Part of a small language model's weights.
Size: width 256, 4 heads of 64, MLP 1024 GELU, vocabulary 1425, 9.57M parameters.
Architecture: no biases in attention or MLP, untied embeddings.
Training: a variant of Muon for these matrices, 313M tokens.
Each number is 200 + 20 x the weight over the matrix's rms, rounded and kept within 0 to 999. Layers, rows and columns count from 0.

# layer 7 MLP down (transposed), 1024x256, rms 0.161, rows 241-295, columns 0-63
198,164,230,233,237,224,177,172,188,200,134,197,216,182,199,173,199,208,200,200,232,206,173,212,222,212,226,214,194,216,211,225,197,196,188,211,209,196,202,196,210,193,231,201,203,199,178,195,181,209,188,224,252,197,203,211,217,181,181,225,177,231,162,162
188,161,180,191,198,188,217,201,184,204,209,207,204,234,197,203,221,165,178,204,207,172,187,205,206,174,190,156,182,186,192,202,206,197,223,191,229,206,206,183,145,195,190,203,170,183,178,217,171,224,179,226,210,180,207,205,187,236,128,239,190,204,216,162
194,179,221,207,189,215,192,210,206,181,200,225,194,195,212,194,208,213,192,195,183,164,215,186,191,179,213,204,185,184,202,171,223,185,228,212,200,206,206,231,215,195,183,232,212,194,195,197,224,151,242,213,185,201,194,207,216,191,174,177,214,190,191,163
168,230,203,221,182,194,158,182,186,213,195,194,197,237,190,208,161,200,188,184,219,197,187,199,229,223,185,181,184,204,180,202,183,176,199,194,206,172,214,231,156,160,194,203,198,190,185,235,218,199,191,164,160,177,214,215,216,195,223,193,205,197,239,219
206,211,212,211,221,211,189,211,201,205,184,219,211,224,210,213,181,221,223,183,217,185,213,186,190,197,190,196,200,215,217,216,212,216,176,216,210,214,191,185,175,223,199,182,174,149,198,210,191,160,208,186,187,196,189,207,188,209,180,180,200,189,206,193
212,195,161,190,173,213,217,225,189,186,160,185,168,193,180,225,189,219,197,173,177,207,211,224,217,156,199,223,213,227,188,197,205,213,214,172,146,203,227,192,217,188,183,165,209,194,180,220,171,244,215,201,242,230,180,201,192,193,246,190,181,190,196,188
223,199,190,218,202,203,185,186,205,225,192,211,236,177,198,213,219,225,209,216,197,198,197,176,206,209,171,213,200,194,179,192,221,173,215,200,229,208,214,203,193,188,214,229,187,179,198,224,210,188,222,181,235,219,184,172,210,192,237,167,210,194,190,194
166,218,206,215,196,188,221,159,183,235,176,209,223,191,223,207,207,207,211,205,178,185,232,216,189,203,241,191,223,159,220,185,237,166,206,205,205,220,176,215,146,209,219,201,192,196,203,211,218,224,203,174,177,199,196,196,187,186,178,161,205,193,219,231
204,197,182,210,218,189,228,163,186,204,202,206,203,209,219,225,162,201,187,203,164,196,207,168,184,209,200,212,151,208,190,224,239,182,205,222,186,204,179,196,199,209,199,186,204,217,202,201,177,184,240,214,212,212,159,227,212,223,188,221,195,212,177,207
239,208,181,207,206,199,175,203,155,220,208,194,211,207,198,228,182,173,178,200,173,204,235,175,195,191,190,206,210,216,229,184,202,217,188,227,241,184,192,198,195,167,240,231,187,193,191,217,202,227,200,202,211,169,225,175,173,246,180,213,198,197,191,175
253,216,175,218,170,214,217,232,249,177,196,163,221,185,223,180,178,190,224,210,210,216,171,213,192,182,238,207,218,225,210,216,211,228,191,186,196,182,227,167,200,203,171,192,204,190,209,202,210,185,196,235,177,225,169,210,164,241,237,180,216,192,180,173
222,201,171,219,166,214,226,201,214,163,166,197,172,224,184,221,242,231,186,194,203,194,196,190,173,147,190,200,179,177,199,210,209,208,206,230,224,232,171,224,216,231,207,210,198,212,224,200,190,181,222,172,197,176,193,173,251,222,198,196,185,200,189,207
202,210,216,185,202,204,209,185,192,181,188,220,210,229,195,231,214,186,193,176,171,206,180,186,214,232,204,208,224,234,171,197,201,205,186,213,204,185,218,195,194,183,202,157,224,218,198,200,228,200,184,224,193,189,207,199,173,181,183,185,180,212,207,211
181,185,182,154,185,178,186,243,211,190,197,231,196,197,176,171,234,201,186,180,220,207,215,191,222,223,211,200,194,198,195,203,230,200,214,223,213,154,234,214,202,210,197,191,221,198,215,215,173,196,162,219,213,213,211,196,209,233,233,188,196,206,157,187
178,194,208,117,171,185,217,178,212,168,184,237,202,198,231,198,175,213,196,219,209,161,169,158,197,240,211,218,191,190,203,212,202,218,208,242,221,204,209,181,221,210,210,206,184,204,207,161,189,207,194,219,210,168,203,185,200,226,208,165,194,209,227,191
213,207,206,191,184,177,195,190,179,225,213,219,217,174,200,205,229,179,207,199,194,182,182,239,238,180,232,235,163,200,193,190,227,176,192,222,168,198,214,178,217,209,200,207,176,229,189,168,211,193,199,206,178,186,181,241,186,184,196,207,242,188,184,190
186,171,169,193,230,207,119,213,193,164,169,188,209,208,204,167,186,170,222,258,206,210,232,203,177,165,183,224,181,215,213,204,215,205,224,203,233,205,204,190,210,192,178,219,194,221,139,158,192,193,167,226,197,206,249,197,228,203,186,196,165,257,222,194
220,187,231,202,223,173,189,208,220,159,219,214,197,187,194,205,194,187,173,189,203,215,214,186,169,218,221,191,200,222,215,214,233,232,225,221,197,207,197,224,200,212,202,190,207,180,167,181,185,182,172,209,227,198,198,201,211,196,189,198,168,187,194,180
168,199,226,192,232,188,177,189,218,179,194,183,175,189,184,214,214,235,193,137,212,203,185,205,227,242,214,206,193,206,214,204,163,219,197,174,230,201,191,216,173,172,188,209,185,187,202,208,211,216,165,188,206,211,188,212,206,216,192,174,201,180,167,204
194,222,204,213,186,188,204,237,210,157,180,192,200,193,187,223,207,200,224,219,219,190,145,181,165,184,210,168,202,172,207,202,206,203,196,193,234,219,215,210,191,195,185,214,171,191,197,216,234,192,220,168,207,223,211,221,212,190,218,192,205,207,204,183
219,197,203,197,240,209,209,197,190,201,209,200,185,214,177,211,162,174,237,201,194,219,199,182,196,209,175,185,223,187,217,175,216,213,206,215,193,208,184,223,200,182,195,198,215,183,219,203,170,189,194,142,202,213,209,179,202,232,203,199,212,189,198,194
224,197,208,210,209,209,206,220,208,233,183,207,208,189,224,189,237,193,234,177,181,200,239,183,202,230,194,189,183,186,237,186,222,185,170,196,185,153,160,177,167,212,210,208,161,235,211,247,199,209,198,186,179,200,196,172,182,201,172,149,205,202,196,176
198,183,163,190,230,219,230,206,218,221,211,213,201,194,207,199,163,198,215,199,194,170,243,224,175,190,204,192,182,229,195,205,200,226,191,177,230,181,214,130,202,162,185,218,234,195,214,217,180,212,197,171,187,206,193,202,215,191,190,207,207,207,211,209
198,222,172,209,182,196,194,223,233,195,190,165,176,190,192,162,173,240,165,191,182,209,203,228,218,199,195,175,250,196,201,175,188,240,164,192,207,180,183,219,183,173,220,227,188,219,163,195,203,190,188,200,166,228,158,187,202,192,198,227,225,171,201,202
216,200,199,238,224,176,195,190,189,193,199,196,195,167,182,204,243,186,182,196,185,238,171,214,195,225,237,219,198,183,222,221,216,174,183,161,216,204,196,210,184,222,173,179,200,203,213,227,179,179,224,185,188,197,177,203,224,197,163,226,191,202,203,187
237,212,206,182,214,200,173,195,160,213,206,187,219,191,249,188,204,214,226,190,184,165,188,224,209,195,213,212,186,259,204,206,221,198,190,151,225,173,194,187,212,163,188,221,167,197,180,153,179,214,194,197,215,185,207,200,165,220,196,214,202,230,213,194
192,189,201,197,169,205,161,228,177,181,211,189,185,201,207,205,179,176,212,211,175,202,208,217,222,175,204,212,172,233,179,207,181,197,204,205,271,232,169,242,194,209,233,179,208,205,213,201,220,204,165,194,206,184,196,186,216,187,227,223,190,179,185,151
174,190,174,201,202,209,196,201,208,213,229,182,206,232,228,205,178,209,167,183,212,201,215,190,172,198,231,215,171,220,226,203,209,213,190,183,217,204,212,215,195,204,192,206,188,212,220,182,191,213,182,180,181,223,206,193,203,192,200,213,188,201,198,202
207,193,203,238,183,203,203,178,199,188,215,221,196,182,184,181,192,204,216,185,196,180,195,211,183,189,192,177,177,228,200,204,181,204,184,205,225,222,202,196,213,226,211,158,207,218,215,186,241,149,205,184,202,242,208,201,209,203,206,193,181,212,175,177
201,194,178,215,184,171,169,183,193,183,154,208,195,187,204,200,160,222,235,217,219,216,193,186,220,178,183,237,256,172,224,195,145,176,211,185,201,192,247,209,199,207,214,213,146,151,186,196,184,207,181,182,180,180,231,212,179,231,173,186,209,193,193,196
205,249,240,199,185,206,210,213,203,178,189,212,205,196,196,189,177,204,205,222,194,221,198,217,204,184,230,217,202,196,189,214,197,155,212,192,183,213,228,210,216,191,252,206,201,195,199,211,240,200,199,183,184,187,189,198,145,188,209,206,203,214,189,191
202,212,182,174,198,212,233,192,199,193,152,189,189,218,204,208,216,184,185,210,218,184,210,242,177,164,202,237,217,184,197,194,225,197,215,186,198,216,217,236,222,205,196,194,199,207,193,191,195,204,199,189,212,184,229,191,197,189,240,221,209,165,197,192
174,185,192,220,216,185,208,206,166,202,201,210,209,162,208,158,204,210,225,219,200,218,194,206,178,194,178,203,188,201,228,195,229,194,197,219,192,178,201,218,214,231,216,194,197,191,179,179,201,202,182,240,224,188,200,209,200,180,216,129,148,253,169,159
211,203,195,175,214,177,188,208,204,203,206,199,222,191,188,211,214,202,195,167,216,239,221,177,189,213,221,218,186,210,195,206,227,224,179,186,205,198,182,201,217,185,215,175,198,198,208,199,208,195,193,201,232,185,164,187,207,196,192,211,199,181,174,197
204,213,191,187,186,217,172,192,207,206,184,229,210,178,219,205,208,218,199,224,190,203,198,206,162,190,157,185,197,208,182,224,225,227,204,180,216,216,201,179,183,174,188,241,186,155,194,210,185,216,196,215,191,182,234,200,214,194,175,236,214,214,190,193
174,200,190,209,207,185,197,228,214,185,215,215,205,204,165,176,222,199,210,204,203,221,217,217,176,208,186,194,187,222,228,195,209,223,197,190,226,219,229,233,201,225,205,200,205,209,185,201,222,199,204,204,232,181,213,215,221,173,190,208,171,190,206,203
180,197,216,177,212,208,196,191,226,207,187,181,205,212,189,222,228,184,230,224,235,198,204,239,183,205,196,172,208,212,227,234,211,202,197,185,206,174,200,200,178,198,215,201,203,179,222,206,182,199,228,183,191,213,183,209,133,241,225,224,202,216,212,239
242,195,174,207,197,197,203,203,206,239,219,198,221,187,223,201,237,209,192,146,184,201,193,159,149,189,210,200,194,209,168,188,220,212,202,191,218,210,191,187,196,201,153,196,191,172,200,216,199,205,199,187,222,201,196,176,182,201,180,223,234,199,221,194
217,195,160,198,202,196,210,176,221,165,219,215,156,162,212,215,210,204,195,230,206,194,226,213,198,190,211,200,198,187,229,218,199,192,215,225,223,205,181,216,204,195,188,184,217,190,238,166,187,179,212,226,162,219,202,199,205,207,195,242,218,167,215,196
180,191,213,179,193,160,227,201,184,231,184,215,192,228,191,226,200,183,219,202,190,167,221,200,250,196,202,200,181,203,217,199,154,231,215,186,202,180,195,190,201,208,196,212,210,194,199,184,204,187,229,192,188,205,202,223,185,192,191,155,213,216,221,174
192,207,203,204,212,197,212,216,200,205,210,199,188,196,175,185,215,192,183,178,169,193,209,224,202,222,215,199,181,173,200,205,220,194,150,221,196,189,185,218,158,165,225,201,193,190,221,211,201,206,222,227,168,165,230,208,226,188,230,187,194,192,175,207
228,223,245,222,161,178,189,187,181,188,201,216,242,180,210,266,179,203,185,186,183,230,188,166,213,207,216,219,188,220,197,203,229,176,198,243,204,190,214,192,203,197,212,210,182,174,212,201,216,212,191,188,186,243,200,231,181,204,172,157,199,228,200,131
173,198,219,223,212,196,210,208,205,241,232,196,226,188,228,190,169,211,185,215,187,178,172,229,205,204,201,196,178,208,231,193,210,205,218,181,188,178,191,174,227,198,218,189,183,184,209,207,185,180,195,178,195,166,177,194,215,204,217,169,205,184,221,213
168,211,206,151,183,238,200,198,224,201,169,210,174,202,202,160,231,168,205,182,214,222,207,187,184,228,205,205,207,197,187,219,186,196,213,199,192,208,182,217,183,223,203,210,215,169,208,214,202,211,211,211,195,208,169,213,206,211,174,188,196,194,220,219
231,191,191,222,187,246,241,192,200,164,204,205,194,169,229,207,185,163,202,204,185,177,197,208,188,194,199,195,183,201,181,204,199,181,190,244,233,206,184,178,201,196,202,214,242,193,162,189,205,212,201,194,177,159,196,209,206,166,199,194,216,215,209,164
181,189,192,208,184,153,180,192,209,215,220,207,219,189,196,174,218,185,179,191,244,204,210,168,203,205,202,165,191,239,174,205,200,203,203,164,188,243,225,224,196,203,245,193,183,222,208,203,216,247,152,185,185,200,202,183,236,203,219,202,200,212,191,191
213,224,183,160,189,190,236,214,191,233,166,222,177,221,222,205,230,223,184,170,219,196,205,228,179,198,191,192,236,191,228,185,202,174,182,191,224,201,181,190,210,229,150,203,219,137,180,201,212,212,178,203,214,228,171,204,220,223,168,197,216,219,205,230
190,203,217,190,217,179,225,178,212,198,236,189,197,182,195,225,195,198,193,208,211,178,202,199,238,173,193,210,216,206,188,204,175,196,222,180,222,175,216,201,195,196,177,178,185,200,197,178,187,207,214,197,160,182,206,207,182,205,177,181,213,184,210,180
210,220,206,237,202,167,188,184,183,206,180,196,203,208,170,183,204,234,192,218,177,209,198,190,197,208,234,183,197,203,208,197,172,231,211,198,234,174,221,212,190,214,199,190,203,198,226,219,205,151,194,247,242,172,208,187,220,163,238,205,169,169,175,203
240,184,197,211,234,176,201,162,221,207,201,177,210,182,168,201,236,239,156,212,155,260,223,177,211,241,212,219,204,215,190,202,238,203,178,236,193,183,221,234,161,204,197,200,180,205,215,209,187,224,187,171,200,207,216,216,208,211,206,233,222,206,182,220
221,183,171,186,192,201,244,191,194,223,209,200,192,184,174,209,185,222,187,205,208,218,188,214,207,191,192,210,191,189,213,174,215,205,203,177,223,203,195,199,198,150,191,223,211,177,184,165,179,226,198,221,203,173,195,194,216,201,204,186,210,204,198,188
221,172,195,219,191,191,213,162,182,191,204,188,190,217,199,179,163,162,182,218,153,173,186,232,206,199,194,239,191,187,184,210,178,195,224,214,217,169,193,207,232,216,180,201,191,196,209,194,213,183,192,190,207,190,207,206,213,185,178,185,171,191,225,176
176,202,209,188,213,187,187,163,193,174,192,211,206,202,211,205,196,199,202,197,214,209,154,194,222,204,214,162,192,228,190,221,206,196,182,206,207,220,176,199,193,223,232,234,196,193,176,242,189,197,227,166,232,258,189,162,191,180,166,197,219,203,174,182
203,232,189,192,191,210,205,192,225,216,172,219,206,215,184,186,202,202,202,190,245,202,192,198,231,208,210,220,213,194,188,208,196,204,189,217,220,187,205,208,265,182,158,192,195,196,233,198,212,204,180,184,185,205,197,222,224,223,197,183,206,221,221,198
192,175,192,207,175,190,248,229,233,164,201,193,154,193,212,219,205,227,190,204,185,193,184,208,189,195,159,189,206,198,192,209,198,201,192,206,185,205,209,221,212,211,195,196,155,188,190,212,178,185,171,203,209,205,213,190,179,195,197,182,194,241,181,186
# layer 7 MLP up, 1024x256, rms 0.104, rows 242-295, columns 0-63
211,179,247,206,213,225,221,197,192,204,184,182,185,212,177,227,188,186,221,228,179,157,234,187,177,175,203,172,180,220,213,173,152,202,233,237,213,185,216,183,189,223,204,183,217,191,202,206,173,179,209,167,214,189,200,191,184,202,161,216,216,197,207,197
208,244,190,187,172,178,147,214,182,213,194,224,168,218,220,230,230,206,221,183,209,201,208,239,199,171,194,186,202,182,192,207,154,182,239,186,182,199,178,192,206,199,189,188,192,204,204,198,162,249,202,194,225,252,197,208,222,183,218,218,166,214,200,216
226,210,198,209,199,197,189,197,200,173,188,227,194,174,207,167,219,211,211,178,214,166,216,169,198,174,223,214,187,208,217,176,204,208,221,225,169,150,207,234,211,214,192,168,231,174,209,191,201,209,172,200,226,197,227,130,228,206,221,210,208,158,191,189
167,195,194,187,210,182,184,169,218,196,204,215,197,227,184,216,215,204,193,214,166,200,217,189,226,205,200,190,177,252,183,161,201,221,185,247,220,209,202,188,244,221,197,189,180,188,178,208,192,191,166,242,206,201,183,196,175,175,200,196,190,186,202,185
224,200,211,179,219,220,189,220,230,219,205,185,206,175,207,216,224,196,205,172,219,211,191,188,206,185,194,168,198,188,194,208,238,185,198,182,204,204,219,180,241,196,185,168,228,185,221,204,206,171,218,244,193,200,219,196,170,195,240,152,175,152,219,212
182,174,205,165,216,189,194,192,201,247,189,209,196,206,247,209,217,147,202,197,223,199,168,227,259,216,207,198,177,212,218,214,151,194,190,211,167,211,232,199,199,205,217,214,197,211,184,185,155,203,198,222,230,231,205,211,204,214,229,194,216,191,198,209
208,233,198,221,218,174,231,229,216,248,179,185,175,234,179,171,220,185,208,241,233,235,219,201,206,193,206,202,202,196,201,202,176,225,150,211,205,174,174,185,204,217,172,201,191,167,229,184,243,187,206,210,169,196,257,203,159,207,212,213,177,206,225,237
173,204,176,205,195,194,206,214,209,175,194,185,181,198,215,212,198,187,221,213,196,209,201,200,199,199,164,225,233,196,207,218,197,185,218,213,202,223,210,187,228,224,191,218,207,214,209,163,181,210,190,207,184,227,206,186,197,188,217,190,203,215,173,188
220,190,216,197,200,209,183,191,212,195,194,207,216,188,224,179,197,226,212,225,187,214,212,193,218,159,194,187,182,161,197,214,205,208,192,201,195,256,176,192,172,184,179,207,211,215,207,172,195,185,185,189,169,211,184,200,212,210,206,180,221,172,208,211
206,213,172,191,193,176,230,183,188,232,190,223,190,184,201,213,174,197,259,209,191,207,224,206,129,215,203,213,184,218,186,172,197,220,213,189,200,226,219,157,248,214,209,207,201,211,219,213,231,165,181,208,196,209,215,186,173,201,193,213,222,160,207,247
180,190,203,177,206,171,208,200,194,199,222,197,173,174,211,195,165,212,206,199,202,198,199,166,217,206,210,223,236,222,215,198,187,178,207,198,203,197,210,166,184,198,222,204,214,180,191,194,177,208,169,203,178,217,216,252,181,181,220,193,205,184,238,197
204,212,184,234,184,215,209,188,213,170,216,211,158,178,200,213,202,176,207,228,218,222,210,173,200,213,170,234,224,194,193,150,202,160,169,203,214,210,178,158,219,185,217,175,183,182,228,180,173,185,205,188,174,175,191,206,197,223,227,174,209,187,222,219
191,203,211,219,201,212,183,182,192,168,210,205,192,212,193,176,193,188,202,210,214,191,215,169,202,216,199,208,202,209,172,203,174,197,231,199,166,231,187,160,241,171,219,175,184,206,197,243,234,245,214,215,195,201,197,205,227,184,212,205,217,189,215,172
201,240,218,194,221,220,214,218,173,176,211,235,229,153,203,214,205,223,210,243,203,158,200,175,203,206,218,221,190,194,208,180,195,203,173,239,197,227,224,232,174,225,200,164,203,222,242,158,274,189,191,183,195,245,244,186,195,198,222,242,245,204,227,185
204,219,188,169,203,236,192,181,198,196,200,195,202,203,169,215,236,192,189,185,190,190,208,190,215,213,177,197,209,181,219,155,176,197,238,201,207,182,186,221,159,181,177,182,183,196,218,164,248,204,194,196,209,187,195,215,205,194,187,217,188,207,206,210
200,205,212,224,178,192,188,193,196,217,225,204,207,158,209,160,200,190,174,194,222,214,218,156,198,218,182,206,209,208,250,208,230,213,143,184,193,225,216,178,175,218,209,232,220,188,230,203,162,209,204,194,176,186,188,224,208,222,227,214,209,182,215,209
178,183,188,246,193,214,236,188,194,251,190,194,205,193,169,217,186,191,205,239,234,194,202,192,197,218,201,161,193,173,223,188,155,180,190,205,203,193,198,210,185,190,233,211,216,229,207,205,163,170,225,230,173,217,181,218,185,191,215,223,191,155,171,201
210,219,198,224,204,188,192,205,171,227,184,141,176,194,177,200,185,154,203,209,185,189,196,185,197,174,179,211,182,198,212,227,189,202,208,173,180,237,176,205,202,196,183,212,207,256,210,232,195,193,185,179,201,203,190,199,194,194,227,225,228,219,216,180
193,231,210,170,191,197,192,196,220,242,213,172,181,204,207,197,230,215,211,202,186,179,232,211,186,188,213,171,219,212,217,196,195,201,188,175,178,215,215,191,163,202,212,197,204,204,201,159,228,145,190,195,231,225,189,214,196,161,226,218,202,189,222,188
210,202,204,215,193,229,208,192,174,171,188,200,228,211,190,218,214,173,200,196,203,228,199,204,160,225,185,189,220,220,188,182,197,184,202,181,180,197,210,202,209,210,193,192,206,221,186,212,217,212,217,215,170,165,168,172,199,203,216,179,199,172,212,218
178,187,191,231,221,178,193,177,175,201,212,200,217,178,158,182,204,211,204,209,188,209,172,205,206,222,188,152,160,201,238,180,201,198,213,203,187,173,187,196,220,212,195,201,222,209,219,139,207,188,235,186,193,207,192,180,167,223,164,188,160,170,200,210
226,209,164,199,190,241,217,216,183,200,231,198,187,220,191,179,205,224,192,207,177,226,208,197,202,213,216,185,231,191,189,190,181,218,191,193,178,208,179,232,208,207,217,204,179,209,194,216,185,230,200,184,205,204,206,201,202,200,218,218,246,194,197,203
178,208,183,157,204,182,155,184,227,181,218,179,144,190,214,200,199,190,233,228,205,230,152,175,221,199,193,194,238,197,190,200,198,183,185,204,206,221,208,191,196,217,178,141,204,199,219,133,188,218,170,191,195,186,273,187,223,224,189,190,216,191,236,201
211,237,200,215,213,197,212,198,201,168,207,199,176,200,209,219,186,202,218,209,208,212,217,229,216,189,202,196,187,211,204,207,190,163,187,198,188,182,185,203,213,212,220,202,208,209,211,192,213,193,201,179,174,233,200,226,196,255,226,207,244,196,212,188
232,180,194,191,194,214,206,196,215,140,196,231,211,176,208,211,226,180,231,171,177,190,210,212,166,186,214,209,219,222,200,201,226,219,234,179,181,213,155,233,212,200,221,204,182,225,159,206,200,189,143,192,209,212,193,200,209,205,221,201,238,197,182,233
216,170,213,193,229,186,195,208,199,215,222,225,199,179,189,201,213,218,192,223,188,193,216,182,221,212,183,222,199,214,243,188,171,215,248,210,209,182,183,183,242,218,166,212,193,224,205,204,186,200,204,235,172,209,210,208,220,192,200,205,184,221,227,189
221,175,206,179,211,194,194,208,201,171,199,201,179,151,190,213,203,212,188,195,213,181,201,174,247,201,208,229,182,212,213,167,199,173,161,219,199,197,186,188,213,218,191,229,188,209,208,191,207,163,207,232,212,187,204,193,186,217,210,206,214,187,242,213
205,213,211,196,231,201,205,231,206,235,195,195,182,217,177,174,173,190,183,180,207,207,195,218,195,227,187,187,192,219,157,154,198,193,215,160,184,188,208,234,163,160,170,242,196,208,203,189,225,230,207,243,197,193,206,182,255,199,199,211,207,193,219,217
178,184,212,180,166,234,202,171,212,177,211,180,209,177,177,235,237,203,187,190,215,221,198,187,183,189,172,172,191,178,129,179,183,173,174,176,169,227,215,200,203,223,211,211,249,218,192,229,197,222,143,185,215,224,198,206,210,188,228,204,241,222,208,227
155,239,213,166,210,207,216,221,182,174,214,177,220,202,188,231,186,206,220,223,179,170,206,213,205,177,168,182,165,181,186,186,166,176,169,186,213,191,221,204,168,191,182,205,227,223,257,201,214,171,186,186,241,198,225,208,180,199,214,232,220,183,213,216
197,236,185,188,203,177,190,198,159,213,228,224,204,196,208,206,193,212,201,214,167,216,176,213,213,221,192,194,190,192,205,178,182,205,176,232,216,207,186,175,156,203,184,201,218,209,197,189,173,201,186,197,205,195,215,220,214,179,167,217,156,208,200,229
226,214,167,202,193,208,237,190,219,202,214,164,196,198,217,238,219,192,205,211,188,234,223,181,195,226,189,207,189,230,193,224,180,230,214,239,181,169,192,192,158,223,180,233,172,194,202,176,171,183,167,179,168,193,222,211,205,206,192,195,197,192,218,246
206,195,191,219,203,223,225,205,214,206,214,188,195,199,201,221,177,200,189,176,221,201,187,159,209,204,199,232,209,182,195,217,184,219,205,208,193,178,222,208,200,209,182,208,188,172,191,217,192,202,175,190,158,174,203,178,171,203,195,207,218,199,189,193
213,189,223,220,189,201,184,173,217,170,203,199,193,262,175,214,202,201,247,194,238,205,208,209,161,179,170,177,241,221,188,204,188,207,202,209,214,230,217,199,199,197,202,241,198,219,220,201,162,217,196,143,202,191,231,179,203,209,196,225,219,224,210,234
185,207,197,206,195,192,214,196,193,183,189,160,199,179,228,199,202,209,201,196,218,197,212,189,182,213,212,193,208,181,160,198,193,195,194,244,190,211,207,229,185,193,197,203,187,206,199,212,224,169,177,187,195,228,205,222,217,199,205,203,203,180,184,216
218,192,165,178,197,187,206,192,186,205,173,245,213,169,150,191,218,193,216,180,235,263,205,171,204,209,193,230,270,228,247,200,228,212,215,206,184,208,172,197,245,171,175,232,184,208,216,207,182,169,212,195,187,209,192,225,199,210,203,195,205,189,215,198
184,214,215,178,236,209,163,226,198,211,214,186,221,233,207,175,201,191,184,202,181,228,205,211,170,158,208,209,225,193,195,203,190,207,209,227,195,208,209,151,209,228,198,204,218,213,217,168,177,231,237,180,188,210,193,212,192,220,210,171,214,204,216,180
229,209,219,193,208,206,195,230,217,196,201,160,202,211,214,227,191,187,241,163,222,165,163,214,177,217,201,214,227,197,199,215,166,194,187,187,176,209,193,178,210,204,214,204,212,222,206,188,185,209,209,203,235,190,221,209,211,226,200,180,188,230,193,220
181,198,232,214,201,177,193,235,206,201,186,173,205,218,190,189,174,189,171,195,226,184,180,188,195,207,201,183,192,209,203,191,212,210,163,191,174,191,180,200,228,187,199,189,220,199,184,208,191,210,204,221,170,220,186,205,171,176,174,177,205,192,230,199
230,212,149,210,230,152,223,200,201,198,179,206,189,189,165,198,219,186,208,214,207,198,238,191,201,213,179,160,184,217,185,198,206,181,223,196,177,185,200,186,208,225,199,186,202,206,188,237,213,201,223,199,201,226,196,202,190,207,199,210,162,212,182,188
199,214,205,184,178,189,201,186,214,183,184,179,161,205,183,254,157,174,220,190,206,166,205,168,174,176,202,203,222,163,230,204,213,208,190,193,188,192,197,219,205,227,146,169,223,179,176,201,129,187,176,202,197,227,203,200,198,169,204,221,219,227,185,217
194,176,193,192,208,196,189,205,189,224,210,208,224,215,175,204,180,215,193,151,237,197,216,179,176,206,196,198,214,243,192,187,201,167,208,184,168,212,218,222,209,234,225,197,197,174,209,203,200,206,201,214,181,204,180,187,221,179,231,206,200,171,192,188
183,237,202,209,206,215,207,193,237,191,186,204,229,220,201,228,178,206,194,161,205,207,204,197,170,217,193,241,228,208,227,198,211,234,159,164,219,175,183,206,191,238,209,192,196,200,197,211,197,176,207,184,208,180,194,193,188,173,222,209,213,181,236,210
269,216,234,198,227,192,187,218,191,231,250,218,207,174,202,206,181,164,229,211,206,199,229,170,153,235,179,233,171,202,174,205,201,204,187,166,165,183,214,193,180,193,231,215,205,209,198,244,184,189,206,183,181,191,246,192,208,192,212,177,240,223,219,216
192,211,210,204,199,218,222,165,195,208,185,201,183,210,198,194,201,180,188,212,199,210,207,189,157,224,162,224,199,143,184,200,167,174,207,197,181,198,184,236,211,178,189,227,201,200,185,204,192,210,216,185,169,212,223,226,186,198,189,175,195,197,206,176
205,197,193,205,171,206,190,219,172,182,187,165,176,215,236,205,202,198,212,184,213,220,206,188,188,209,212,185,162,166,229,186,189,234,208,193,180,219,195,218,196,165,220,193,217,248,212,199,236,199,227,243,172,209,190,205,231,179,179,176,192,218,203,197
249,195,183,227,186,198,149,214,203,182,185,202,187,186,206,172,211,183,216,200,173,216,209,190,215,215,193,164,192,174,203,184,224,228,173,217,197,245,177,201,212,188,189,200,192,191,209,193,242,196,191,210,198,226,207,188,195,197,175,185,211,204,192,209
235,221,204,215,186,235,153,201,212,193,209,185,195,196,203,151,224,220,207,194,184,218,180,177,194,164,224,210,227,206,195,177,196,229,199,200,181,195,190,200,172,183,142,184,236,206,192,192,191,203,179,204,199,218,164,188,181,182,240,191,234,196,202,197
203,193,184,227,190,150,206,162,176,211,208,195,209,203,230,145,210,238,194,204,213,239,223,154,210,204,166,187,202,183,173,190,174,234,220,209,194,222,225,210,192,163,229,206,213,202,205,215,214,205,254,245,205,206,209,223,214,205,205,204,218,174,187,180
203,180,211,200,187,186,203,220,202,220,196,184,194,195,179,200,175,189,213,217,246,194,221,215,208,207,209,212,185,190,209,207,220,195,218,183,176,216,198,201,207,208,206,197,195,194,162,208,233,189,183,163,193,205,210,198,203,206,212,210,206,194,192,215
215,193,194,213,188,202,219,168,225,210,191,221,220,194,191,184,199,181,156,220,219,169,189,223,188,213,197,218,203,172,209,191,209,190,222,181,171,212,215,168,200,221,208,186,211,186,209,170,203,213,197,180,205,186,240,212,193,193,213,230,183,224,211,169
204,239,209,226,191,172,232,212,222,204,234,208,154,206,191,173,203,163,219,190,201,176,175,221,182,164,200,202,140,207,215,183,205,246,182,177,188,202,206,204,209,235,159,204,183,250,225,181,198,194,176,168,194,208,203,220,148,217,200,182,179,209,234,195
222,210,184,215,193,182,202,177,191,191,220,205,224,193,146,184,191,211,188,186,203,184,240,237,167,167,190,190,220,183,189,168,212,234,224,165,204,200,179,201,173,194,183,183,189,204,203,160,151,159,173,200,207,201,146,160,233,184,208,225,206,176,176,221
193,175,184,164,188,202,160,215,202,187,200,192,223,237,204,194,190,196,212,210,194,227,237,170,207,200,193,200,181,201,190,205,222,233,140,211,200,235,197,188,192,200,183,184,187,204,208,230,200,200,198,206,153,225,225,190,192,239,154,186,242,190,199,210